{
  "n_layer": 8,
  "d_model": 96,
  "d_mlp": 256,
  "activation": "swiglu",
  "norm_place": "pre",
  "rope_fraction": 1.0,
  "attn_scale": 0.177,
  "bias": "none",
  "init_std_up": 0.0235,
  "final_lr_fraction": 0.0,
  "doc_mask": true
}
Each number is 50 + 15 x the weight over its row's rms, rounded and kept within 0 to 99. Layers, rows and columns count from 0. The size before them is the row's rms in percent of the matrix's.

# q: layer 3 attention query, 128x96, rms 0.357, rows 0-14,32-46,64-77,96-109, columns 0-95
# k: layer 3 attention key, 32x96, rms 0.323, rows 0-13, columns 0-95
q0 177:38 50 68 48 29 27 63 51 21 57 33 32 31 55 55 73 14 54 36 81 30 42 32 43 80 10 52 73 92 60 58 43 55 39 31 60 63 56 37 57 37 34 49 61 58 43 52 63 52 46 28 60 37 39 47 41 42 66 88 32 48 47 68 33 40 41 58 45 57 40 34 24 43 57 60 47 41 70 63 57 48 42 35 40 57 42 54 65 37 45 54 46 54 38 37 47
q32 164:31 78 60 28 54 31 71 32 64 41 46 46 51 37 35 52 48 63 44 59 27 51 18 30 57 51 61 48 51 46 37 65 69 46 32 51 73 44 43 61 43 58 43 54 37 48 62 73 69 64 54 60 66 80 77 48 53 47 64 17 69 78 61 58 61 34 33 07 26 47 24 45 48 67 57 52 48 42 47 55 65 56 63 52 36 53 47 32 45 49 27 27 44 70 68 30
q64 182:52 28 03 47 53 54 34 33 68 56 40 39 67 23 45 43 83 74 53 50 93 75 54 49 39 34 57 51 22 35 51 43 56 32 88 47 31 64 52 64 50 32 40 57 50 32 40 65 51 60 65 55 35 51 48 82 44 55 21 60 44 48 43 48 45 45 33 53 42 42 53 38 44 45 56 68 42 45 50 45 29 72 32 29 30 51 53 37 76 52 64 66 50 42 57 43
q96 171:77 46 29 64 73 64 46 43 47 44 65 36 58 51 54 67 41 49 44 66 22 31 55 38 42 53 59 41 12 44 31 82 42 48 53 40 04 36 51 45 30 81 53 55 53 34 35 46 77 58 40 56 44 67 55 42 45 81 48 67 78 38 60 39 46 66 26 51 63 60 62 64 54 55 34 33 48 48 44 45 43 76 39 39 67 51 67 55 30 61 73 54 70 71 40 44
k0 140:81 67 38 44 35 50 32 38 56 40 49 42 51 37 51 35 69 41 62 32 72 48 58 62 22 53 42 41 50 39 78 22 31 58 69 50 32 46 55 50 70 52 53 52 44 37 20 52 47 27 56 17 42 48 69 53 88 26 27 62 30 57 49 43 72 53 39 54 57 49 77 68 64 49 68 66 56 50 36 33 41 56 69 31 62 66 55 46 76 62 29 65 50 22 35 53
q1 096:59 45 58 46 33 31 75 58 75 43 52 34 39 68 76 73 55 36 46 45 66 44 42 25 62 56 69 61 25 13 45 87 54 69 55 65 30 39 48 59 58 54 32 52 45 39 50 66 59 48 66 47 51 43 64 63 50 33 66 58 59 66 39 52 28 44 53 61 28 64 18 53 52 69 37 54 51 59 54 90 54 68 44 47 29 72 54 44 21 74 56 58 36 29 63 61
q33 084:65 57 54 36 69 54 48 26 66 46 69 49 33 59 43 70 55 46 31 44 47 88 31 50 66 31 32 67 44 59 50 49 43 44 50 50 27 63 43 45 50 52 15 66 41 46 60 49 39 65 21 72 39 54 79 46 48 46 61 48 51 62 25 33 72 44 49 39 28 41 46 39 46 57 36 75 02 30 39 58 45 57 54 32 51 59 69 83 34 33 49 28 67 55 62 46
q65 103:43 39 68 48 45 22 42 78 36 62 54 28 22 63 59 51 50 65 52 38 43 61 51 64 26 60 53 45 32 60 63 64 55 19 38 50 40 57 65 62 60 59 44 28 33 50 86 55 36 46 29 52 63 52 39 49 37 45 68 47 18 66 47 70 51 59 63 55 47 87 64 54 59 27 44 36 84 70 62 78 43 38 80 55 34 44 69 52 51 48 71 26 43 65 51 54
q97 082:68 60 75 53 32 47 62 52 74 58 53 69 49 70 45 74 34 62 27 52 71 73 34 69 58 48 31 48 50 26 46 50 39 55 71 52 14 22 50 57 50 61 18 53 51 38 50 56 59 45 36 54 34 60 67 61 41 30 49 42 42 40 55 20 79 43 54 80 42 41 42 50 12 45 67 56 51 59 50 45 43 75 52 60 51 64 78 87 50 47 68 49 36 50 60 58
k1 067:56 45 47 31 55 65 46 22 50 51 74 52 99 12 41 58 43 31 53 44 53 58 52 24 59 48 36 46 57 58 58 41 66 23 51 20 46 36 51 51 77 50 51 64 54 40 52 53 61 41 61 46 46 32 65 60 56 39 37 41 71 56 62 42 50 41 40 70 42 67 48 75 42 51 04 53 59 49 58 48 59 67 69 51 50 70 21 11 46 59 69 61 67 62 42 44
q2 071:73 53 44 45 67 18 42 46 63 50 84 56 60 47 29 41 55 66 21 16 49 64 52 55 43 55 39 56 44 35 48 71 56 64 27 80 75 69 72 64 36 57 53 47 39 56 28 71 42 49 43 50 50 65 54 61 52 32 52 27 54 36 55 46 68 24 36 61 44 35 27 25 33 39 58 48 54 69 64 44 26 22 26 40 44 37 82 38 57 43 36 48 56 45 68 53
q34 076:40 19 69 60 33 40 71 62 54 49 40 52 51 57 61 71 24 56 69 61 41 63 28 10 58 40 62 87 76 52 51 58 53 39 40 62 42 70 45 43 51 79 72 47 60 41 59 22 67 48 46 15 47 43 67 23 67 55 47 47 55 60 61 37 32 50 69 27 58 61 41 49 60 65 57 49 50 38 39 49 45 64 42 58 73 56 57 74 20 55 59 52 55 64 24 68
q66 087:55 45 66 78 83 45 66 43 42 67 49 87 71 77 32 42 49 54 37 54 20 76 68 65 36 48 56 64 48 46 43 49 41 33 33 47 54 66 30 43 60 48 55 43 68 17 46 25 32 75 55 65 42 49 47 51 65 32 51 83 47 42 45 30 52 60 70 63 35 71 50 50 28 45 67 40 50 40 84 57 52 39 62 62 46 45 45 75 67 46 51 32 48 45 38 70
q98 074:43 38 74 56 60 17 69 55 53 55 40 56 64 51 55 36 29 76 38 66 40 70 45 46 45 72 56 71 52 67 37 34 80 45 70 13 62 40 38 37 63 41 55 38 77 40 47 40 46 44 63 31 16 22 27 54 68 52 53 67 60 25 66 22 59 53 54 72 51 81 55 64 63 48 58 46 45 39 57 51 67 43 54 66 56 38 37 44 45 62 84 66 50 60 53 52
k2 079:77 53 33 50 63 76 57 31 58 19 59 60 68 35 45 51 65 55 57 18 70 60 45 46 47 51 29 45 36 57 16 50 67 21 53 35 41 68 66 40 52 46 49 70 32 50 47 32 63 38 60 39 47 60 66 63 46 58 18 50 51 38 81 70 61 44 61 69 46 55 76 61 35 55 25 41 74 41 35 40 51 52 76 21 51 55 49 21 41 62 46 27 61 51 48 37
q3 095:31 41 60 25 69 51 42 11 42 64 52 53 61 60 40 77 10 58 49 62 31 42 53 52 52 75 54 40 73 35 62 69 35 47 31 57 54 32 57 42 65 58 51 56 37 48 74 52 42 36 54 19 67 62 68 41 85 43 78 37 47 64 61 51 53 23 31 61 43 57 58 56 30 71 58 60 61 57 59 69 59 34 53 21 60 25 53 64 55 51 49 28 41 34 68 56
q35 085:52 37 52 64 72 63 57 43 63 37 37 57 37 74 68 57 37 30 55 55 67 63 37 42 36 57 31 50 65 35 27 78 39 46 36 32 65 31 37 48 33 49 45 59 36 50 57 48 64 54 60 47 67 26 64 45 50 47 59 24 54 30 46 45 84 63 74 65 45 61 30 56 41 59 28 70 41 53 59 46 42 42 40 58 55 61 65 41 22 61 27 11 77 46 27 87
q67 092:49 29 80 44 38 62 58 43 28 85 22 60 56 68 39 66 26 89 42 45 53 35 64 47 38 42 49 52 50 61 60 64 28 58 42 40 56 37 34 50 27 50 43 50 54 47 46 41 52 09 49 73 58 80 61 55 30 22 74 54 38 73 17 38 53 47 49 62 51 74 30 58 38 37 45 56 47 64 42 72 49 44 42 40 42 55 67 66 59 71 69 51 57 57 56 64
q99 079:33 53 63 57 47 36 50 47 51 59 17 61 39 50 62 50 17 42 32 65 37 74 39 04 51 55 82 65 44 53 44 43 74 45 58 37 43 56 21 42 30 13 20 62 58 40 51 63 37 60 66 48 39 46 36 42 59 31 58 54 60 66 58 55 43 49 46 61 52 69 59 54 65 43 40 68 46 74 63 54 53 18 48 42 64 36 85 37 61 68 71 61 52 55 41 64
k3 072:49 45 43 24 67 70 44 32 60 55 59 60 83 32 33 75 49 48 59 56 69 54 41 49 58 34 24 55 53 49 43 56 52 31 62 45 42 56 55 48 60 52 43 63 44 51 43 35 62 50 56 44 53 49 45 78 54 55 24 82 51 40 71 42 39 49 26 64 50 67 66 69 66 44 17 23 73 34 42 39 30 53 53 57 68 51 21 13 45 43 82 37 85 53 40 31
q4 073:69 32 24 56 44 31 64 40 24 71 74 48 37 23 47 41 43 40 69 50 70 64 40 51 42 56 51 43 54 41 32 50 41 17 77 68 59 71 43 45 50 41 43 42 47 46 31 73 57 52 35 62 46 47 82 80 70 53 60 58 50 31 63 45 51 46 56 73 44 39 38 57 60 49 40 43 35 68 26 69 13 50 58 31 44 28 23 35 49 21 33 65 38 38 55 57
q36 062:29 40 58 45 10 65 51 78 64 53 29 80 62 39 32 66 47 55 48 49 44 65 21 68 40 62 49 41 59 59 58 57 53 44 25 26 42 46 44 51 35 22 81 45 52 51 40 63 59 52 45 30 53 29 41 38 60 54 44 66 57 50 46 51 31 26 52 68 41 75 83 59 67 44 56 49 54 20 31 55 72 63 56 73 31 45 60 60 65 46 20 38 69 67 53 42
q68 089:55 27 38 49 34 26 42 44 39 72 66 81 48 25 58 36 41 32 56 68 67 52 49 34 43 14 29 35 45 33 59 42 40 74 79 43 34 55 31 57 26 47 65 53 52 51 35 55 43 50 37 28 59 61 62 48 51 36 52 66 57 52 67 48 44 61 77 65 40 29 05 43 40 51 50 63 24 67 66 61 33 57 38 48 46 39 20 44 33 63 55 53 47 37 66 73
q100 065:47 70 65 51 65 41 65 70 46 69 37 57 41 76 51 60 36 66 52 73 51 39 46 27 76 47 47 42 64 49 39 66 37 48 49 71 54 62 63 63 58 69 45 53 34 51 74 62 74 23 39 53 59 54 77 58 49 56 55 36 69 81 74 33 40 26 59 46 49 52 85 90 50 43 42 51 63 35 31 54 80 60 63 29 45 57 66 61 74 41 52 47 73 59 53 29
k4 088:34 50 43 53 19 66 47 49 61 59 63 41 56 41 37 58 34 72 42 58 52 55 63 34 58 59 48 51 56 53 37 29 50 35 63 35 34 68 52 29 61 39 61 57 32 31 42 54 82 31 76 21 29 50 58 33 43 32 43 51 47 40 62 56 61 34 67 85 52 33 46 53 56 64 30 48 41 29 53 23 72 64 80 47 71 45 05 46 25 68 39 36 47 51 31 43
q5 065:64 48 73 23 37 35 54 29 67 61 38 55 63 64 75 55 45 44 35 31 46 45 63 39 62 66 24 34 27 44 50 51 74 66 70 52 53 24 43 43 41 29 44 32 60 60 20 57 38 59 56 37 78 48 61 47 44 60 68 34 83 50 44 52 79 51 42 51 29 47 55 37 60 81 56 56 24 51 58 53 39 14 18 37 51 24 62 67 61 45 62 54 45 59 51 49
q37 063:60 18 57 54 53 17 44 50 40 80 42 46 71 73 27 80 22 50 59 25 44 54 71 34 80 65 41 55 57 33 47 43 64 49 50 32 66 71 43 48 45 44 38 62 64 30 51 53 51 59 77 39 49 39 71 75 62 38 45 69 34 68 66 17 55 40 52 30 51 51 29 52 49 39 55 46 40 44 69 65 74 80 58 61 44 44 34 44 53 39 30 53 30 48 38 49
q69 078:38 33 35 26 55 65 56 52 51 33 72 51 90 17 47 38 57 38 22 41 45 74 45 28 16 47 60 68 57 51 84 73 62 35 42 69 27 62 40 39 58 47 38 39 33 61 39 61 63 67 67 36 63 34 46 81 65 49 28 67 47 45 58 62 41 57 66 44 45 43 26 46 60 55 50 64 31 47 70 53 35 43 32 41 48 51 37 61 55 60 86 46 51 43 44 55
q101 077:56 63 43 64 60 24 46 36 65 73 54 48 78 38 54 76 22 67 32 44 00 59 44 65 64 45 65 69 53 55 69 63 42 44 69 23 79 64 56 40 63 32 46 39 47 54 36 39 48 44 54 51 64 64 32 29 41 36 74 42 60 46 57 39 62 18 63 42 53 44 54 28 30 64 69 60 62 70 53 63 49 70 55 47 46 17 49 46 60 37 40 52 44 33 42 71
k5 094:41 54 78 44 80 65 44 38 54 50 48 42 71 54 67 64 69 68 58 53 50 51 60 58 24 60 14 19 49 37 28 50 43 28 48 33 36 42 55 58 53 52 52 42 60 31 62 45 38 26 59 46 45 60 57 64 40 19 29 70 64 61 41 52 64 73 57 55 43 41 50 73 38 46 33 38 77 55 50 38 60 33 61 51 41 56 38 17 43 37 84 30 78 48 20 48
q6 093:53 38 42 81 70 66 47 45 51 49 38 34 46 47 59 43 26 62 34 41 71 52 60 46 33 63 55 69 23 59 47 37 44 37 33 38 36 65 66 53 69 39 57 43 38 52 59 49 82 26 48 25 41 53 41 47 53 41 16 43 35 59 38 66 35 65 26 42 75 52 34 40 38 15 43 51 34 28 35 17 51 77 70 50 36 45 20 46 52 46 49 39 50 82 47 40
q38 080:41 63 66 48 78 64 64 56 84 42 28 59 54 66 55 49 61 57 44 41 54 48 37 60 63 46 58 73 62 61 46 19 66 30 26 53 25 39 69 56 64 54 39 55 41 25 65 55 53 34 35 70 44 54 52 43 61 61 66 27 55 31 47 43 49 59 41 45 46 54 40 29 66 47 29 12 58 29 35 25 52 61 21 56 75 64 55 44 53 67 05 54 72 52 37 46
q70 086:41 45 60 58 62 22 34 50 63 44 23 11 54 60 35 83 36 67 52 54 54 52 42 30 28 47 40 37 29 62 55 52 46 16 67 46 52 59 50 57 21 27 45 32 72 43 28 52 44 63 66 56 59 50 37 32 50 42 38 17 48 38 39 31 40 53 66 45 57 47 12 63 40 69 77 50 42 18 56 61 62 70 61 60 66 55 38 39 53 65 50 38 62 61 45 58
q102 089:58 64 76 75 53 42 37 31 39 70 57 55 34 40 51 45 37 79 34 16 72 48 72 58 50 62 72 44 21 74 52 50 49 54 18 38 36 78 20 35 53 66 37 60 45 53 66 55 42 60 48 76 53 37 60 55 53 56 62 23 47 38 46 43 31 36 38 40 29 64 60 60 49 44 57 40 59 39 54 75 55 40 63 31 51 65 53 62 72 54 53 30 58 79 55 18
k6 100:34 28 50 62 36 33 39 92 44 42 19 56 19 51 57 41 54 24 48 43 63 51 66 26 04 52 65 52 74 44 49 37 46 70 31 57 56 54 57 77 29 63 74 47 43 52 33 65 51 73 47 42 48 49 56 50 64 63 46 71 18 49 46 68 71 26 47 57 54 44 53 48 43 50 74 59 36 60 44 49 30 64 36 38 43 26 54 63 74 37 42 43 55 64 40 48
q7 088:07 51 36 70 47 56 68 50 49 56 25 38 57 35 48 65 53 42 60 43 25 49 21 78 48 31 72 61 67 69 58 29 63 36 68 46 40 67 63 38 56 48 31 44 55 31 71 85 45 43 40 45 27 55 42 42 56 57 57 46 46 28 63 66 51 44 41 36 74 49 49 34 78 22 41 61 49 36 49 61 50 63 56 40 48 76 23 27 60 32 36 45 24 56 48 42
q39 075:40 52 37 57 41 58 25 70 36 41 30 59 36 61 25 52 67 42 71 52 36 53 50 69 54 63 48 32 66 62 28 66 33 48 61 67 64 63 46 40 45 61 54 34 36 54 30 65 43 43 44 13 37 43 62 66 48 49 97 70 47 66 65 52 28 62 58 67 60 44 39 38 59 62 53 29 35 61 35 35 47 69 33 63 87 46 47 28 49 43 09 52 59 52 59 42
q71 088:42 58 54 41 54 60 38 52 40 73 35 70 61 53 59 69 23 62 48 36 99 27 48 47 76 29 58 55 49 36 50 50 51 18 58 41 29 58 49 47 44 26 33 57 45 24 60 70 43 52 76 41 23 53 29 58 41 60 43 46 40 37 54 74 36 56 63 47 36 38 45 24 41 61 57 32 43 24 71 76 45 38 61 24 35 68 32 65 64 55 69 53 42 40 46 45
q103 093:60 48 46 75 40 75 55 32 48 32 49 50 66 36 37 58 67 32 62 50 76 62 51 38 61 45 44 52 74 45 69 61 47 21 43 63 52 57 38 17 61 71 40 43 66 57 67 44 61 50 33 63 68 46 30 39 52 58 48 30 64 49 78 35 71 33 70 49 21 62 39 41 38 58 67 61 42 64 67 19 39 36 39 33 61 69 64 85 49 51 76 45 26 32 42 35
k7 092:61 64 43 84 48 53 60 36 53 20 69 43 62 53 61 55 46 62 31 28 18 48 27 51 66 34 50 58 63 60 59 62 41 33 05 54 62 68 31 45 68 50 48 30 62 57 65 63 37 54 39 59 38 18 41 62 71 72 31 42 64 56 52 48 52 64 73 25 50 60 20 43 64 22 62 65 44 44 52 39 58 40 40 53 46 45 25 67 32 44 52 55 65 66 54 71
q8 088:59 52 60 58 35 39 83 67 48 53 52 47 80 44 56 57 38 56 34 58 39 52 59 45 62 42 53 51 78 73 43 84 42 65 35 49 72 49 44 38 37 18 58 34 31 75 55 54 55 49 72 40 31 45 44 37 50 38 47 14 52 46 34 43 54 53 61 87 32 80 49 80 43 62 51 82 39 24 50 40 43 45 78 53 49 29 62 36 40 54 36 37 52 37 35 58
q40 099:52 47 20 53 47 62 35 30 87 65 61 28 52 57 29 73 25 86 54 53 60 39 76 47 48 60 58 80 25 66 33 54 54 54 35 50 47 70 53 22 75 47 37 54 62 37 54 31 44 38 44 27 38 53 51 78 69 60 58 58 49 45 61 34 41 27 68 44 43 46 39 65 55 46 56 43 48 41 52 65 66 50 55 32 47 63 55 56 91 40 33 28 50 31 30 46
q72 072:51 55 82 64 39 46 29 53 51 43 53 48 43 68 57 49 45 60 16 53 53 58 64 49 59 52 55 47 71 38 58 57 13 58 75 30 50 37 24 40 55 50 50 58 94 33 33 72 50 59 70 34 36 48 40 14 42 58 36 43 40 32 51 72 56 38 40 71 75 65 47 28 56 50 41 53 39 65 38 25 40 43 53 52 93 34 45 57 58 60 58 70 52 73 58 48
q104 118:51 65 34 47 57 37 47 38 57 37 65 19 39 74 45 84 17 72 48 48 30 17 47 60 78 53 51 64 52 62 49 74 39 39 63 79 48 76 46 37 92 51 60 64 41 48 63 31 54 48 33 33 53 67 68 67 68 49 53 46 48 35 61 35 65 47 70 61 47 62 66 53 51 38 64 64 50 51 29 61 45 35 60 37 39 48 68 81 62 40 28 55 62 36 49 47
k8 101:51 58 28 57 50 68 65 78 50 69 18 47 59 58 25 62 40 60 39 58 93 32 45 42 85 24 26 50 62 49 42 53 42 42 25 56 56 50 31 27 39 70 61 41 60 47 48 54 57 31 37 46 65 52 44 63 63 43 57 51 54 46 57 38 56 48 50 80 46 67 61 66 56 35 24 44 38 47 38 38 41 74 37 58 51 49 55 62 56 48 82 21 47 33 29 15
q9 087:43 59 20 55 69 51 63 60 39 79 32 31 49 42 40 53 67 60 48 54 63 20 71 65 38 49 64 50 43 65 41 42 71 64 56 55 59 72 75 50 70 48 36 56 53 40 65 61 22 40 37 72 55 60 47 72 47 67 54 52 32 38 54 41 51 52 39 56 67 43 47 70 64 30 45 41 49 40 15 56 44 43 62 18 47 43 15 13 74 34 56 80 59 68 45 45
q41 094:37 62 88 63 57 25 64 51 68 46 37 44 41 64 77 53 36 42 43 39 46 36 46 40 57 67 54 30 62 43 44 66 43 41 53 35 65 41 73 35 54 34 61 39 58 80 43 51 95 80 48 49 38 63 49 33 48 61 32 43 50 47 54 41 43 77 42 63 39 60 82 72 45 25 50 60 36 46 25 50 68 49 55 38 46 34 47 60 67 35 48 51 91 65 67 61
q73 078:39 67 29 51 63 52 57 55 29 57 25 53 60 33 36 66 39 69 42 26 57 51 73 69 33 54 53 58 72 80 36 57 41 33 77 20 52 56 89 64 65 38 32 55 42 39 54 60 61 40 62 63 45 67 27 49 30 67 71 60 64 47 57 60 38 52 37 57 48 46 60 66 54 51 42 55 59 13 71 80 61 55 64 26 24 54 31 50 69 36 44 55 72 61 48 53
q105 094:49 34 57 27 65 35 60 56 55 32 43 48 53 55 56 47 45 41 44 54 67 45 55 43 39 53 65 61 46 36 31 41 38 56 74 37 43 51 96 74 33 44 38 24 55 42 47 65 63 43 61 65 20 63 41 35 58 41 33 68 39 55 18 60 41 55 26 55 59 43 78 77 62 26 54 55 92 66 35 55 32 67 68 48 70 36 46 29 41 63 28 53 71 42 64 60
k9 120:55 50 18 77 55 55 21 28 47 53 65 48 33 50 42 47 55 54 59 35 48 48 64 53 38 45 61 82 35 59 45 22 23 58 37 51 50 60 56 57 19 42 57 48 41 37 39 49 38 35 56 35 37 71 17 41 60 64 75 45 41 47 10 49 36 51 49 45 56 25 36 39 37 35 50 27 56 43 66 66 43 66 37 58 36 51 84 62 49 50 39 67 11 56 72 56
q10 086:49 46 29 46 41 51 33 37 60 24 82 39 52 50 45 44 52 31 36 46 68 66 58 36 47 45 51 32 53 65 58 41 37 42 45 68 24 32 34 49 42 69 63 49 48 65 32 22 27 84 44 39 67 36 61 62 58 64 45 52 32 60 44 66 73 66 67 51 49 37 43 29 60 64 73 48 55 78 46 32 47 52 34 74 67 40 51 94 63 63 45 56 08 59 50 60
q42 103:37 62 49 61 54 42 80 72 60 55 21 67 67 31 25 96 57 61 62 56 34 71 49 30 73 30 49 53 63 41 56 78 70 64 54 52 41 30 53 38 51 35 32 42 35 53 68 42 44 32 69 71 47 53 31 39 52 50 41 71 35 35 69 39 49 42 81 39 19 42 37 52 68 67 69 29 58 23 48 31 48 48 42 41 42 49 55 47 52 41 30 63 47 42 50 47
q74 071:38 27 36 56 46 86 65 70 54 52 73 61 46 62 37 33 66 53 65 23 65 56 67 50 69 35 49 42 57 69 49 61 23 25 18 47 70 42 53 33 54 52 63 37 40 60 65 24 30 41 44 35 65 65 47 62 50 47 46 68 66 50 36 24 43 54 58 58 32 79 79 75 51 34 44 54 47 54 24 58 28 37 37 58 35 47 62 64 60 20 68 57 56 61 55 64
q106 086:40 73 28 28 36 73 47 80 59 52 42 65 43 61 27 72 49 59 41 45 69 50 51 31 54 40 47 46 55 43 37 67 62 48 56 27 71 56 64 22 37 46 58 45 74 77 76 70 70 58 73 54 46 23 27 37 51 44 56 30 33 37 63 38 35 21 42 31 71 55 61 37 53 42 64 45 50 46 29 44 53 43 64 55 73 68 39 69 64 52 40 25 49 81 63 49
k10 081:66 41 50 48 37 40 62 64 71 55 42 67 67 40 67 65 64 32 50 68 69 65 36 27 56 25 68 66 59 48 55 50 82 39 52 41 49 47 47 49 28 60 53 70 73 45 84 55 48 85 40 67 58 50 34 29 51 34 42 38 46 70 59 67 50 46 23 21 37 45 38 27 59 61 48 55 46 56 40 48 58 26 38 41 59 63 30 46 43 87 47 24 39 17 42 45
q11 104:54 48 00 61 58 37 66 58 60 44 52 56 45 50 45 49 74 32 64 30 55 48 64 71 82 70 43 86 37 63 69 53 43 55 81 65 67 40 67 64 60 39 46 27 39 74 37 41 51 59 63 49 64 40 29 64 45 69 28 79 52 59 67 41 41 63 57 43 59 42 60 33 48 39 76 42 55 29 22 38 48 58 52 45 51 63 37 78 64 56 40 50 62 57 39 37
q43 100:59 38 22 64 58 41 72 76 40 64 60 31 61 59 53 57 26 56 57 58 66 59 68 23 52 51 44 66 48 49 33 54 13 57 42 32 55 62 59 77 71 40 49 38 40 84 41 54 55 69 40 62 43 48 57 68 59 42 33 63 38 53 57 44 53 75 86 31 64 40 54 64 27 55 56 39 47 68 66 33 44 57 65 56 52 07 22 38 56 43 39 51 66 69 45 34
q75 093:38 81 42 42 67 26 54 49 52 47 48 68 34 54 40 66 81 36 44 33 29 41 48 48 67 34 41 70 41 82 35 34 46 57 82 58 62 46 51 36 70 41 55 88 59 49 54 42 59 55 48 36 43 45 22 54 33 38 40 57 68 85 59 63 49 46 60 29 42 47 30 13 69 57 76 56 35 34 77 45 24 35 48 54 58 40 53 67 56 50 53 60 67 51 46 61
q107 098:55 52 41 56 52 45 45 55 38 30 70 25 57 45 36 51 49 65 47 38 36 45 68 33 88 42 56 82 40 64 99 41 43 60 50 33 35 59 38 44 55 56 29 64 30 59 45 37 67 53 51 44 41 74 62 61 39 51 59 59 61 64 49 69 55 57 30 45 41 23 72 25 46 47 62 42 40 52 81 44 25 64 22 61 18 58 31 56 37 46 50 45 35 32 57 56
k11 097:68 46 45 62 66 53 59 66 35 49 50 48 50 56 41 70 42 53 54 67 37 71 37 60 27 39 18 44 72 62 57 60 24 18 15 70 33 55 34 54 59 54 37 43 34 50 68 51 59 50 21 56 53 36 52 58 60 57 34 46 47 38 64 51 57 67 65 49 44 55 78 12 41 55 78 47 28 59 46 41 37 47 38 74 50 36 21 64 36 56 20 36 31 29 38 29
q12 113:52 46 50 37 44 44 47 40 52 42 28 65 35 54 65 34 35 74 33 35 54 49 42 69 38 51 49 55 49 43 34 56 52 50 44 37 39 30 68 65 37 17 39 44 60 35 66 87 75 50 59 79 45 38 28 52 63 65 60 31 49 35 50 43 41 51 27 56 60 58 49 53 27 25 49 58 61 31 43 26 43 34 73 54 48 24 87 50 32 77 33 52 88 73 51 53
q44 096:43 31 56 46 65 38 54 38 79 58 38 68 61 48 38 59 48 21 58 75 85 70 63 33 26 45 70 38 35 35 52 27 79 54 87 41 36 48 47 53 50 42 42 49 61 73 56 61 61 42 73 54 54 46 23 52 43 43 50 43 22 74 41 50 41 52 49 31 76 31 20 40 64 68 47 55 55 39 68 42 54 76 36 38 56 64 20 41 59 57 35 58 43 36 61 51
q76 084:37 19 39 43 56 65 48 58 39 38 43 48 35 73 55 38 81 52 66 44 14 59 52 42 54 51 57 44 74 64 60 62 44 72 30 52 58 65 50 47 66 56 65 41 71 54 43 34 32 47 35 56 38 47 55 42 28 34 45 70 26 70 67 59 36 13 48 25 32 43 98 48 57 30 46 42 70 54 32 39 59 36 70 49 63 20 61 44 52 48 47 41 49 23 46 56
q108 113:41 55 42 39 54 44 33 58 82 39 45 48 80 24 38 40 52 47 62 22 57 45 54 56 59 36 48 45 34 70 55 28 55 50 51 67 40 46 56 43 83 82 29 68 70 82 69 59 43 56 40 38 71 56 70 73 28 59 32 67 49 37 35 50 25 67 60 39 52 21 36 57 72 59 70 27 49 61 44 29 32 43 31 54 60 45 44 41 60 32 44 72 35 46 71 50
k12 111:36 51 35 40 32 53 32 44 50 51 66 36 74 67 68 58 49 67 43 26 32 65 47 53 38 60 42 66 23 70 25 60 44 30 44 24 48 50 39 40 39 46 50 57 60 59 47 45 49 48 76 42 49 59 43 66 51 28 60 98 51 17 62 63 56 71 27 59 48 63 40 39 17 34 44 45 52 20 60 78 56 53 57 53 37 50 50 59 68 36 20 55 30 54 30 68
q13 116:63 66 63 67 31 38 60 65 20 70 54 24 45 99 59 63 35 70 65 31 35 39 31 77 51 55 59 58 53 59 45 66 47 42 41 37 83 62 20 57 43 46 55 54 62 57 52 30 51 41 41 68 60 54 50 49 45 26 57 68 47 56 63 31 68 51 47 54 55 62 52 63 36 60 35 62 52 44 47 70 83 20 76 50 31 57 51 45 50 48 27 32 68 43 45 50
q45 115:34 56 84 45 34 41 63 68 45 50 41 68 22 55 59 62 17 57 44 49 00 53 38 56 39 52 46 58 53 62 57 62 46 45 41 17 65 31 44 49 46 50 51 67 46 43 76 23 48 66 54 42 68 58 48 37 39 57 66 30 70 39 62 43 52 49 63 47 44 57 68 21 47 66 65 56 45 67 57 73 69 25 56 22 77 79 32 37 45 48 42 35 49 46 54 47
q77 110:52 38 86 35 31 53 78 53 44 60 43 59 44 60 51 31 25 69 46 63 32 42 40 48 42 53 37 59 85 42 60 58 60 47 49 86 47 38 41 41 34 62 53 67 36 43 27 57 55 47 43 39 26 71 65 61 48 48 54 48 57 30 30 44 53 80 56 65 30 72 48 57 30 47 45 43 24 35 49 47 77 27 28 58 48 53 56 62 33 62 66 46 81 19 39 72
q109 104:57 41 62 58 39 42 69 51 63 74 63 35 61 58 27 12 29 56 48 42 24 67 35 41 45 48 67 67 52 70 69 17 68 39 15 46 70 64 47 56 51 48 74 53 54 41 29 27 39 54 61 57 59 51 40 43 36 23 66 34 52 21 39 69 32 57 54 65 56 57 39 42 63 49 49 53 44 30 52 60 75 33 54 64 52 59 11 55 61 43 56 21 39 33 58 55
k13 112:73 56 75 71 51 69 59 61 62 37 55 59 59 52 37 71 30 79 68 59 23 56 20 38 41 58 68 44 74 63 64 68 32 44 43 38 52 46 51 50 77 46 52 47 59 60 73 38 48 66 44 61 76 69 52 47 84 39 63 14 77 70 55 29 41 43 40 55 57 72 59 33 64 51 60 57 55 61 46 67 68 33 69 42 81 63 59 67 41 49 45 59 56 58 56 35
q14 115:43 63 58 52 56 34 28 41 31 58 88 57 50 73 49 40 62 36 56 53 51 37 48 39 50 78 62 60 17 49 34 44 55 54 77 85 69 56 74 40 40 53 26 32 48 54 48 52 25 62 51 30 51 53 74 67 51 76 60 66 66 34 42 60 57 33 66 56 52 67 47 57 63 20 57 22 61 37 36 44 72 62 49 85 51 46 43 77 34 35 49 64 49 53 61 41
q46 097:67 69 37 67 47 38 44 41 27 33 48 24 57 91 45 61 40 84 51 46 21 66 65 67 34 49 68 64 63 33 45 83 53 28 68 48 46 54 52 44 62 48 58 59 71 31 75 37 34 57 25 73 58 56 36 70 42 44 52 41 68 26 43 44 59 47 63 47 24 52 53 67 39 73 56 57 52 62 63 53 44 41 62 69 25 56 39 36 51 48 27 23 56 49 43 65